config.yaml
num_hidden_layers: 16
hidden_size: 64
num_attention_heads: 2
num_key_value_heads: 2
head_dim: 32
intermediate_size: 256
vocab_size: 512
hidden_act: "squared_relu"
norm: "layernorm"
norm_place: "pre"
norm_eps: 1e-05
positions: "rope"
rope_theta: 10000.0
rope_fraction: 0.5
qk_norm: false
attn_scale: 0.177
bias: "none"
tie_word_embeddings: false
parallel_block: false
init: "trunc"
init_std_qkv: 0.0208
init_std_o: 0.0
init_std_up: 0.0208
init_std_down: 0.0
optimizer: "soap_variant"
learning_rate: 0.00703
beta1: 0.95
beta2: 0.99
weight_decay: 0.011
lr_head: 0.0101
max_grad_norm: 1.0
warmup_steps: 200
schedule: "wsd"
decay_fraction: 0.771
decay_shape: "sqrt"
final_lr_fraction: 0.05
batch_tokens: 16384
max_seq_len: 512
doc_mask: false
train_tokens: 113100000
max_steps: 6904
dataset: "wikipedia_en"
Each number is 500 + 40 x the weight over its row's rms, rounded and kept within 0 to 999. Layers, rows and columns count from 0. Numbers have three digits each. The size before them is the row's rms in percent of the matrix's.

# layer 12 MLP up, 256x64, rms 0.284, rows 189-255, columns 0-63
110:425504487487470509546543539523499580465555469494464552476466506511537597474498500561500487452476406485482560503538538480492548449520459556484500524487485448417490493511495472503453553489513599
105:530489514484561501542489603492435498492542537491487495492578531492488474485499571439499538461446481496491475490454481508544526410509530498478498491452437467486500415494539537487452452602440542
109:549490452484427492515513510512446446549472562484447563547475481475499567474512456456528481513511512530446469528558518485471493436454529509590531460494506487547522443549454536552459448591487534
092:446471561510502446480493479491557473532516570428530562477425490519511447505508469515523490498499545431538495491471532485496593522456507537544555461491425552524491497524511466512420592546455494
093:437458443483497492579571481466560475504459532554516532500461531428442515430536497468525519461483553421484497487528468547489529559470586482446513464523499439496437449485494502493500568505504469
094:501535503551494515426521473469464522488535452505465468513442523557472566530409553437547479546535500506495463500541523427521559491471537521483500464530424541537455482547462442603502539509512498
099:453563484480529536547447525506563519528530440490452489558505473485567523459504551444486449372444519483486462539480553496516543517481503567470449529493507538480535547534507516489486598482504527
093:490509521478514484492501528590575491484523537551500495467506503467497555486507477504478408506494584507443448527533474546508544534494463440531431399464472565507536494473474496520593446555519506
095:525449547471519515463428514473547440553517579493490486525523474550486453521495438449522474507538428492489549561507508440568466497564433477428521519498533463486544458538568537563481495508515457
101:510527476480529435493527459481543554479477527479509551541490543537483506503518450446467464491447474457553469460498499558518439430526495515475542500497486532534438596469529509509548583400521579
106:467512458578508534508509511471560472516486500449507477498563529523529492555493473440617480446549516499479519565483524442536438446529455539475463583531514546499510507427517452501496500506445431
107:528561541533454488450552472485510554544516482508499562511531497515494451493529449466502475485520424497451557416533545591433432530477510531444513508527492553569511497511520537470434569491532535
104:529502499529540506538479470461477477586536458510527417460498424455531527537495479507458455576589475494453535493516464487496503509509464608510534514552448478515407538461543494512557522471515502
104:479493491475481521524504450474522458514527447542475439459547518410530467531475462487489504484574488540506499478467554475506552450549499485453540595438473554484504485532555591545462585518472462
099:472518589485386513552494502515473551486547468464528448487486495513477498575484488491491536484464547520556551463539469526507481532535540528514532452522498451414525462437434526489517591559488505
087:455509562524442481484508459442507450477523515541476536522413545522454484481464534431516516462492560485513508529584416476491543485489516548489469496630511512483473520416510490495527520487562514
101:492578523459458505425445476483535543541470537491427507542484540436563438545476569484482550499559531457530557482532493481468481454467472564520489522478507454491535462443492476546543536544540437
105:545422438508443561496513487432539525428473536457485495550439545504511574529571540509476459515500498526578528527489520493501442505511512444447450537543458471523473534478455474567527509470532443
104:553466474493565459543526500548498461524574523442533521516444565491538453420470557548449494503545440465538428518484518542546534449525508547518505543448515495519524445501459471496409524468478499
099:559492586435532474486570507522513456441497480567529524423477498527459512494548472554527406519439465553528498537548478471510508463510553474423522534456494437512546470485459499531498527461532459
093:473490502602471478461566529464496463472457582511518502573515529556486555529476489482564498487534523555555499479541516512487422402517486508543499510499533467506443492446483581506460450478444498
100:553526491569463467460517467524465483490532538475525450525537493458413515486471484522511520473527436487445416466523567467556422533485566463504453528476473510574468462465601507475464488488526517
102:494525514510496494442549557464472529501488464564521504527528507509520500485500444548530490510597488510440387465551491530576407406481521480560441542507484467513520484466540501503509551475467474
099:495490504473500602529433407539499481522577479535454464501515458525478574512540473419469488446468547532492513506539526579462475465493502461486394519478487478475541488535470531525523495472522444
100:512541413439519519482449457494477515536505479488532448466545519458512504504500565517473534424601521477458452475506517561525495533545505536413503522571493510488500550469473480516474523608549466
108:523500455486502473452538431415566497555533533512450471445382521470449507499537475518505552458534486476540507523488512443561446480510548461521478382531456493524510471525486536518518498531484475
105:504492540590488515530456570460567543450517453464468461499527494476441492459520482532480477531449476470539448533537546569529535512566493509484422508525527579505549526470496423573479487506488553
091:448551465462474537424541517473478484512460493503446423527485479512581464478503456488546516469472525582598462451530506546538475507512447478512514487490555518549462548481449488558544570543527467
100:515544461479473527466507498497510471585527511385488536571545470503464485519509464521454514443456528519454523515523499483477496498527426555588486443470482497472533579515503516586550515547440463
100:509495552509466581551488528574467445501465538445491453512466549490519500515495458502598499484489454516473548531551582472517389509489472488493491475520409468563534483499490531521471476465456451
105:524549429540445493500510556486506470453550480498471511606458467525449536469552501552482425514449499495522456483472574530509541507492455472510509492488516549498467548514543462542521570387532494
093:456548456493511541462485477594525513573438546449524495482507531430428488592462519443434466534489515484535433502428496496512459447522445547475528520508457511474557457505528502492494505495546545
099:509494521548498517551429559550470470550495485564509445498468510539519502501524476499525416403543527580514454537557527505468476530524567460495466453546488472452460459485598555506491522494465510
092:508482546470533562447438521513557454463482473461489518455490507511477554509453558402513536577515473430437531492549469488575511510434476484497495547517518568513561526454525511509447548446505487
094:486513497510516496448431502496527485530569488470533533487478513484545514462475455493500469446494494544405524449496563556525437484463432466579487552402536499495574489482579539508525510516429489
107:505441459528557529533492574501551470520506476443592499466559417448506450521503532506424496533468451476461487550528442503542533519563511508436530536531530495433500475533502461535511579536500506
096:496441484495501545537526509524465482504523426529510454464519411492460475425540476511495495479489568455514493460504491565456509471472526588440451480520577522542493427454497499446597493476453520
104:433523471452486491540546596532527532532526522520512493520567477483546512540505564470507471476435394503483513581512505492502505445403451514455501487556474486510518557524570467537511525539484536
111:536559498446457515483513524563560463521538460473505461539601517478468510520526533523498530467486556567492460477494514527481487479479542428429445537568483412512530443438508464485540490528552454
101:486530518428488514520489501496505501536535422553458530547510482578479449483508528539472487502468517488453527503508585555496479480472524509492482476473571514580393545468499567476406542468560519
100:448458540559477553548514522461604492490508475461497541570555462475569553461546496474435516469485515572515457539503497545502566473554461460489465451524473484454508524529582544514488536525494477
096:488534528445576533529469441608494469522459503537552520473377524482505523471464503450461464507584521486570409492495504506528529506516474499542500482526459520565492506522495489546497526462474446
106:452415477454580542511533591539537463487552506464519520547462496429470540453486525457496546590558475527485485544531511483525482496488521486434499537513509443534511536449497511531518444464463428
097:438360552497475523535527514501485536479477517491478497534490444503533512491533542430583465509523477469523553510519528502548522463524521495478560436482469408455451461519538453465496575532487481
089:487465470479450487546527488490492452542554414541520494595473476441501462540495598583460478448448512503470542452521512490514517460464517516518528490478463506476404547519559485472457504440471512
099:456500517476451521548609577503508527478538488539473499515554459482448548458450501517469537569519524420504526474466511481549433541505429487457545500489460470454539425464502465445488543456497479
099:467490509517466538457501485473529419505470543530477543521467413533525476471481452501517482500478462437446558533574507495517534473553521551534478548478437569487570475505562587517479520425477456
093:528536440510522519552462571510544510530482485465472459490454443498408529501583488520450469507523562429544441526521463539519466492486527487478518506599490477417530515534511474540554499563509549
105:521520608503571481499564508500446557591551530452505468485494451423456503482496520516570469559485479487480480456517519429523529484433559545506539548537451529548495481482530524520533533501491542
099:453482525470426514444445528507495541479583471531525484522421501430451450436464515518521581473545516522532531483553490507450498461422511525518466412524502525525433471516491525485471521548446472
108:541494468519485436585440475530486519506506515508520496407502424484473537495537507490464523512493500448502561537548504558548453424474486452446521553540476569512441513466564541450460447543517534
095:449541495515512468586516511421487483446571552559455506540508482435459512528469491435518495461483417485508509477534493505469530437558463513510537520501505500561463605480464463518540492475580493
106:403498531524458530450509471533507476468499535507592494481432449425486497544521530461480576515562455505520458509557497533497429449485468455473428537510472444513538448515535439516516529536461501
106:538458433521416486557487513500543553522424477490470495488550499422471519494511492521478440501484470534502510535573478478475510453514456503538438512513513516529542412550588565573521496495553542
097:492498430446515487569592477464545451458539499496475461501508445490491564489462530514450569500419484455518509468515504467504507473495501503491464420429499443535488489447517586440564496509449467
095:589500465469549455474487547489432458559517465443515468493384563485490441464484523492518471477420565524514506538480509528438555486540468530539531437530470446477516500492494539485533519522559512
088:461469532481553562554428525460450538510477567524510531540501501439475434487531433416593502496517546504446524474534502462526492477542559519451490570463502457511486516443432490513471503545498473
089:477449455507449461508533478470438484568512512480563513506515501527496505500533576515442515459492487522607507523508476529471499496523508523439394464412503479549462493568479445547501538572481540
098:504514557477539544483460489485565562560448477487405494497499422428492511540521523450529480462498489516595548452547498510412478470549539518577516494515491463556460493531525547486484481542501527
101:535477479565514474496479482527478434487475490490501487480499512524479456508455441407570485588449554459486574447504567522500535410504500540522485516472549563558494521533490427463457551505527486
089:490539498527543502525443506584565498498487478559434494528484538542529470469490536498450475527576491537598446495565559471477525494467460534456503482432518486437444591540513507515520453501481467
096:545436454470514480525538521518547448509492416441525532471451534488532514428533474526442555524502430491526517457495498440505436505488532509424500415467492436537550486512560446544549472519479520
092:518531475443452460484489491499512499422509538490529485457495508475535473478517523483486574476545595493518510468496453591460467489426538551509503457600479410525423491465527501496529494463432514
107:500507556520558506560489533466468488461480385472506487410536465509524512481426512460506509493495552556521508476473553497513547423527454517427481504539515561474578489478545550476458547487482553
103:451447537530474567510495512596507538483555537469494476563433479459526463439530531452532473522579488484485539463488541489514507462539469570490478568556456513513422464533503429528555486529493489
102:528444518534537508459527489537595409495523482515521415535450543495500469564501476512466458452511476511568503511470504488544511477441485476525475536481528465448490527438475524452484517589579568
096:465513584542515509505521508528472511471460443470494582450496493420491448511461471529503427546485493503455478450525456510465539541512484480551484620534495472573451507543522556534533557530457489
# layer 12 MLP down (transposed), 256x64, rms 0.289, rows 189-255, columns 0-63
101:501472470614496551490481558473483511492439526439490515471537563461432458512569576502515557530447512440508547516482469476576526508449477469414490509465547504459536470539473475521494476514468474
091:536472469515471488477549453504520496423518434507537507482435589478527590493526496493546534549496551460521556474455501540468529535558426501439596504507509515501469470492483460546488436446490542
105:529441532495501574497532495478496500542457543450420462550516441537522470406516477452574536547517483512459454586523485479502498462536538603518538542442500498508525490557482522503528489530505447
097:531498481504507484503504503472424457523473473592516467448524460506533526515540445490505471547496510468464505516454545422466551565436508532479573476438512531559456533489480546429472607511518459
089:503610588494470498472553533545561507495462495553481504509533510515483467483525489489512437444454460530491515472462471539466500470442505467620529469499524597547545454480551486478517481462469501
101:553433487587548545407464559535457542501489490457555506482466449538528534536461482475468476456452524496511439516538458484417516447508524463461503456500519491445488486560494519538517422492505559
112:461481545455494505454511465477555558456471506530466524489575494548460539556449563385550535440477502435462467550456543480503489477555556487467489526514502467471450556510539570467506484493480493
090:527494530530516456562549449501469508507437493578484473513448541432468542490557525487554507573463539544483403469535505475507540539543505488501529453460532502530514501514536515577606457530465511
096:489467466512512484470575500416479459449486465518497459436470479483487585556436571543471525449494501516468546491473522553444486506519482534466498476547489449491518470505476516445527388559499572
096:521461434455547439520469490492498553492526538565523524437559473549508498446496438504450512489491506442515470492500459521488602499559478522452551542434576532442538529455488511529515507423536490
103:512433532546529454527518537537491490515494447471478495440567537577504507497486537437525476462493545469496512502469510554499516464457398575513509510512584448467481504545410462513497512498576559
109:521519500529453540466503480467433542505522547518494535483572447471491492508488456446533460558524545564490535542526511472504403512441475486519523471447565613575501509495442533455456537530511493
103:470590551464499569485474567490541542492512419488530467484523588506491536504575448492485457516516509450466516553478503516431489495533561479467455471555473466516482544503509456598518511453512452
097:520508522562452477560516492570514536529507566465509477552516510552424479508580484542492472488471461474511539479550425472555481470531519535530484510581505521509556469592544479552562462471470547
100:459486450471519529549508617532526434508527557507521516495531504541562509544460448480483568411533502508504458468412503486576462457539485458533479488457450536521504526536554468471462544481493511
091:504497526480462523455471589514513545558474561431502540549585495458558503542529495480438462522448495498510467557527578483447554451533493526463525504462506530509508492468443546547456409492515483
107:527491536457500492495559486481501522486502468402557522511541492454539507503452424481538456461497370459533609450465488501520495512556585470554502499515457524481535485526539471509485515485531527
112:505546541531507470533423456532477430524465460498519575450434463518458498549500506505533465530518466513541414452454520451542484535529466445470484524523396481454559455514503454523513531484478440
104:421547497480444513487465508385465490479498512541501479490563550551558517564535452495539481407470521505542462502483510555520436463480522481557456480397504483483474525488532548493480544478527484
104:553462528456454387532495396518469476415497552504430523453447524495522493558520447467447517489525491545517544607468504482491469504456500517467477505493557475501490462502527525552474469497512523
091:480499548499521532514497499517478439547520358554468489455493526483517522466458523521489505491455472516514490591456525422506588540499511545446478516421496552427524497521469435508476524541507505
100:422445453444475505520528516538524447553463533507445486519572523538525519482501488503458514407547478492588544462451449566473569486517469495560455481464509499506512527509565503507486446429475464
095:478530480546575496463488521500555535544439492535471495524547507503497490489445451521468515460565537421540451554503483511559531455507508433539455530502604483426569468500520498483452559443510494
100:560506483566445493523563455546501477490520447505522540468553538531508483554573468590486538530504437496499601511527514543500487456451511467512471537531443520486544529570493537467490564450456465
095:475524438541550446511527486485495565497519512531486529512509441554494552440515473538436571574480576486452488442487479533470474510468504488521454537531472517427455507507378453510535489535457522
093:537460471504511472488471462480545525540565480530446485542517427479496498498574437510542470492482469454536482509532476495385499487460612530502460467457435466466476459448511509455518432445514513
108:509529538557475472503413560443468525484539517580547502550512494495516464501467460478488479528452490487467595523522557385469466540496505451495526534450532480515559488547542549506525478568477535
092:487500460486472467466511520511558557522531430549521481505526449477443527424507542497500497438493535585523439534510480489492613594519524508503495593473506547512451528534499514465521519488532433
114:510513484549471487473526457469482455464448492498464504530524549553555541497572475514461511496511609511527546552454586490430463537492435517408480514463536584535496493474538476481539541503496462
113:511515542441510459521439568468552531503511516536572568534546443502572497483576497551471523491506459513542489543458510494524552544513488402442464523476508508538472506488550495484477481577585486
110:538472460393480512427515508534505553529432446484519486516498549476484518462503582523506495450516531461500525487451497535506496421503510449439490462566505509483495468452438462524545496400428513
102:542520506532467536406514521534485596482533528532448496459436511567483472456420526488464511466539482472433519558434451527504515485535505454540503481462481502462514518545462534486496472442602510
099:445514444506488497364438526510561511453518545538484512479458486496481568543519522488553537552473491524479528537515502507459416482590463472541496516505475511490478490479493512547435559429536462
101:568473399473473540530509533502535386517497503489510494560489528512553480519445453492520531432492501539500422464499488459496480520491530454500424512458566496569481476413566524541485500505497519
100:527559520508505512532441553458491569445557529569556543503541461544513394486490442504448556482524516534486540454471509483522516536561457500538492536506422472508526561507492543523544430507459482
105:497423486514424512532515542479505515518530498470551446503537514489490448454548516534504443520485448475500458462505430452551466497431471499587491494437433525503608505480480536525496417491543463
090:422526481448543543542522529465418489491572479524511508479498452492537555464550476477486548443446515448480506610488519494566475432485485517520408509541497463531489451494533501479432470500537487
100:513500514471497489561585452489526490530569506525571469508522557512460482503485533578549440531543461536525501523521410555474533494479571536486572474536495470516529496470545464511520594453472548
111:480519494470413546502467484493485517586445495518514504478425506529536504577531516499504524464489552528562528495472497425470498507516555510456492568530432545537468542499414434481505557506569442
102:543436457524520513508522468445541455526524460502492434507561521519489527495544401511537489505483503483473434566455499523555491549407400530539477468530518473482538553442451493515539475517557522
098:514534499516553488514528405434421514469587509532513511473437515472521540490484487569469529523491435534520475545498435567464463495526510557480481489495546514511509504484427485546577445490585495
095:560438472598528494582501499478514487444511480498574484452474505518472504490529509581432504451467484417417502493481482507503462496473541538442533514571511543442465457500510525454506529493455446
106:480484484442505476553509448551546519525462529462424544515516456474533497432500520484503478444556546504503488479507461456481574483498472498561475523510546619478549425533455582527503456507557497
099:502547495517465530484527501425459521470422489538439384508438456463481529563431482554474535488449463487466548505525479485468433473476504560474517442495490463481424503525502547524489528507472435
088:560516499478422482439400504547459503469472478497471537497478493513531488477491457490523589477530418508506470480512517444468511498531444506470554473472505543564425530457419532500467462572552476
088:552521456524478446503471446580519545506467585539482522572553573514464551538515524504459556474470526521520511552491477535557434530515465519470440512532571435514472463497521438485519515519517568
102:496491494443536489425547482477408558445547567534473470471460573526436521513476574443461522469503464495549498496437510464521530498506485444502536526519517479515475554475444542426543484446551492
097:526440460472526514505515511482592470494499500469483508503523494494435493585422452478469542576467526506577512528446464474530547421517541483487439470495536458429452516461506432532449453511491532
107:438483508502545546524492446485457559445515410505531492481550540458492470442497494590498422523525467509554510443519527470446528550445457516424520507445505412518502527519470488472493548513527544
090:521393486565537505547449539536546406493526435478565445551557515487513560513446494471476497487455471473488408521490497471496518521464536471453511525474510504486543479537526461467466476423538527
102:513539492552460488477462482526537535483495456416472463532507479516413533495441477479562535496415568478546442435470580515525535483561475519535541535490436520507509509472481483429527443540510458
096:434505514517476508428403543483459566472513575507476487479476522463457527574515491469541607461549489513557492508491472504453476482513468542531466550534520477489503504484491548594492422482480539
109:546502489519507491509431508526570509472541503494435460533529464606513483416491559492523478500471532459430490458488513436514462489483534561580498558506538513505501486481449519445547533562424536
100:388513518518493540471541484496482402520555408539530534462470481460545465531455525552568449520506525522524569468514498474506491506496516580489492448515431476538498502510524480466486564527468568
098:495435391480531529441547486495510557494521567520549542441528565506477558563498541569473465549539515404482490467505569545527505522482499468520566536532528519502533497483535505541559506495490510
091:569437464442483463512529535573485492479484588510459559518515540567530586540514481454544466479489553526475452464509530525563523535520512478471558447467516442520527545489418495476536498510553490
102:550471476494555452413451484527496554541439483518494534436486544456517525492469547522462554422477500444539563493445530552441525436493440509468472433530463490476459477505504468515431538512516454
089:519474487529532510531524492427441524458575573554501522440522518551469491527574507515456469530552458509527479520471503554508560474562493430499418509506503430435483544568513577518499498503512537
102:482540534507515540485502511554503476423447488546527532547434527478483485493543514482436411453545537524527549457473471543451506473431448502504589488503554492468496549431514445466520551567461483
107:471502494405527386522464449451472523458506525510510494467486513463555551496465445566543524497477514491472478419499588465530438535475490514456480522549464510524438536569490466471472484510456542
084:525476454451475481524542424559477533450542515506464506487588461447496487518539458474562512445410457513534490512511504513479508549505478527554523520560492522598446522488524520425497426482528550
089:472506511430560531414534458534491560522473503493467511484538494485581492492515526456538661492498500515491504518501595517527541515507508515502464593543467489515464536474530504538456470525505497
096:460554535507517493522524448436486473522496423450479478478502484511461510454522511474467510511504484449563524530533547430532512485520511461484573529513502569555606440573423501471483560572507509
108:528622559516501506499529515523560515517498556514522522453459469560464480514455504488555474562519472483504527435515555577401519436502484498520575522511451485525493495540508433542511468477536456
100:506410499496489487453524521439587502517517534525531539452516495505518525513415516495473557487535560548558426473482531435498465442529539526458512520524511585458501489431494520588476467530460484
099:515431519490484529545553550543472594496507558503464429492531581531471463531507423496524452495467500484548486531433498471500553502519534508565535517465476514575471486562536522436517440492545547
105:514501491537594528498493515486535513538545592472510535525434543498438507492540507456519396488531446454551464493589529506527510476493511494492548531525535453456575438521452545515530448479535484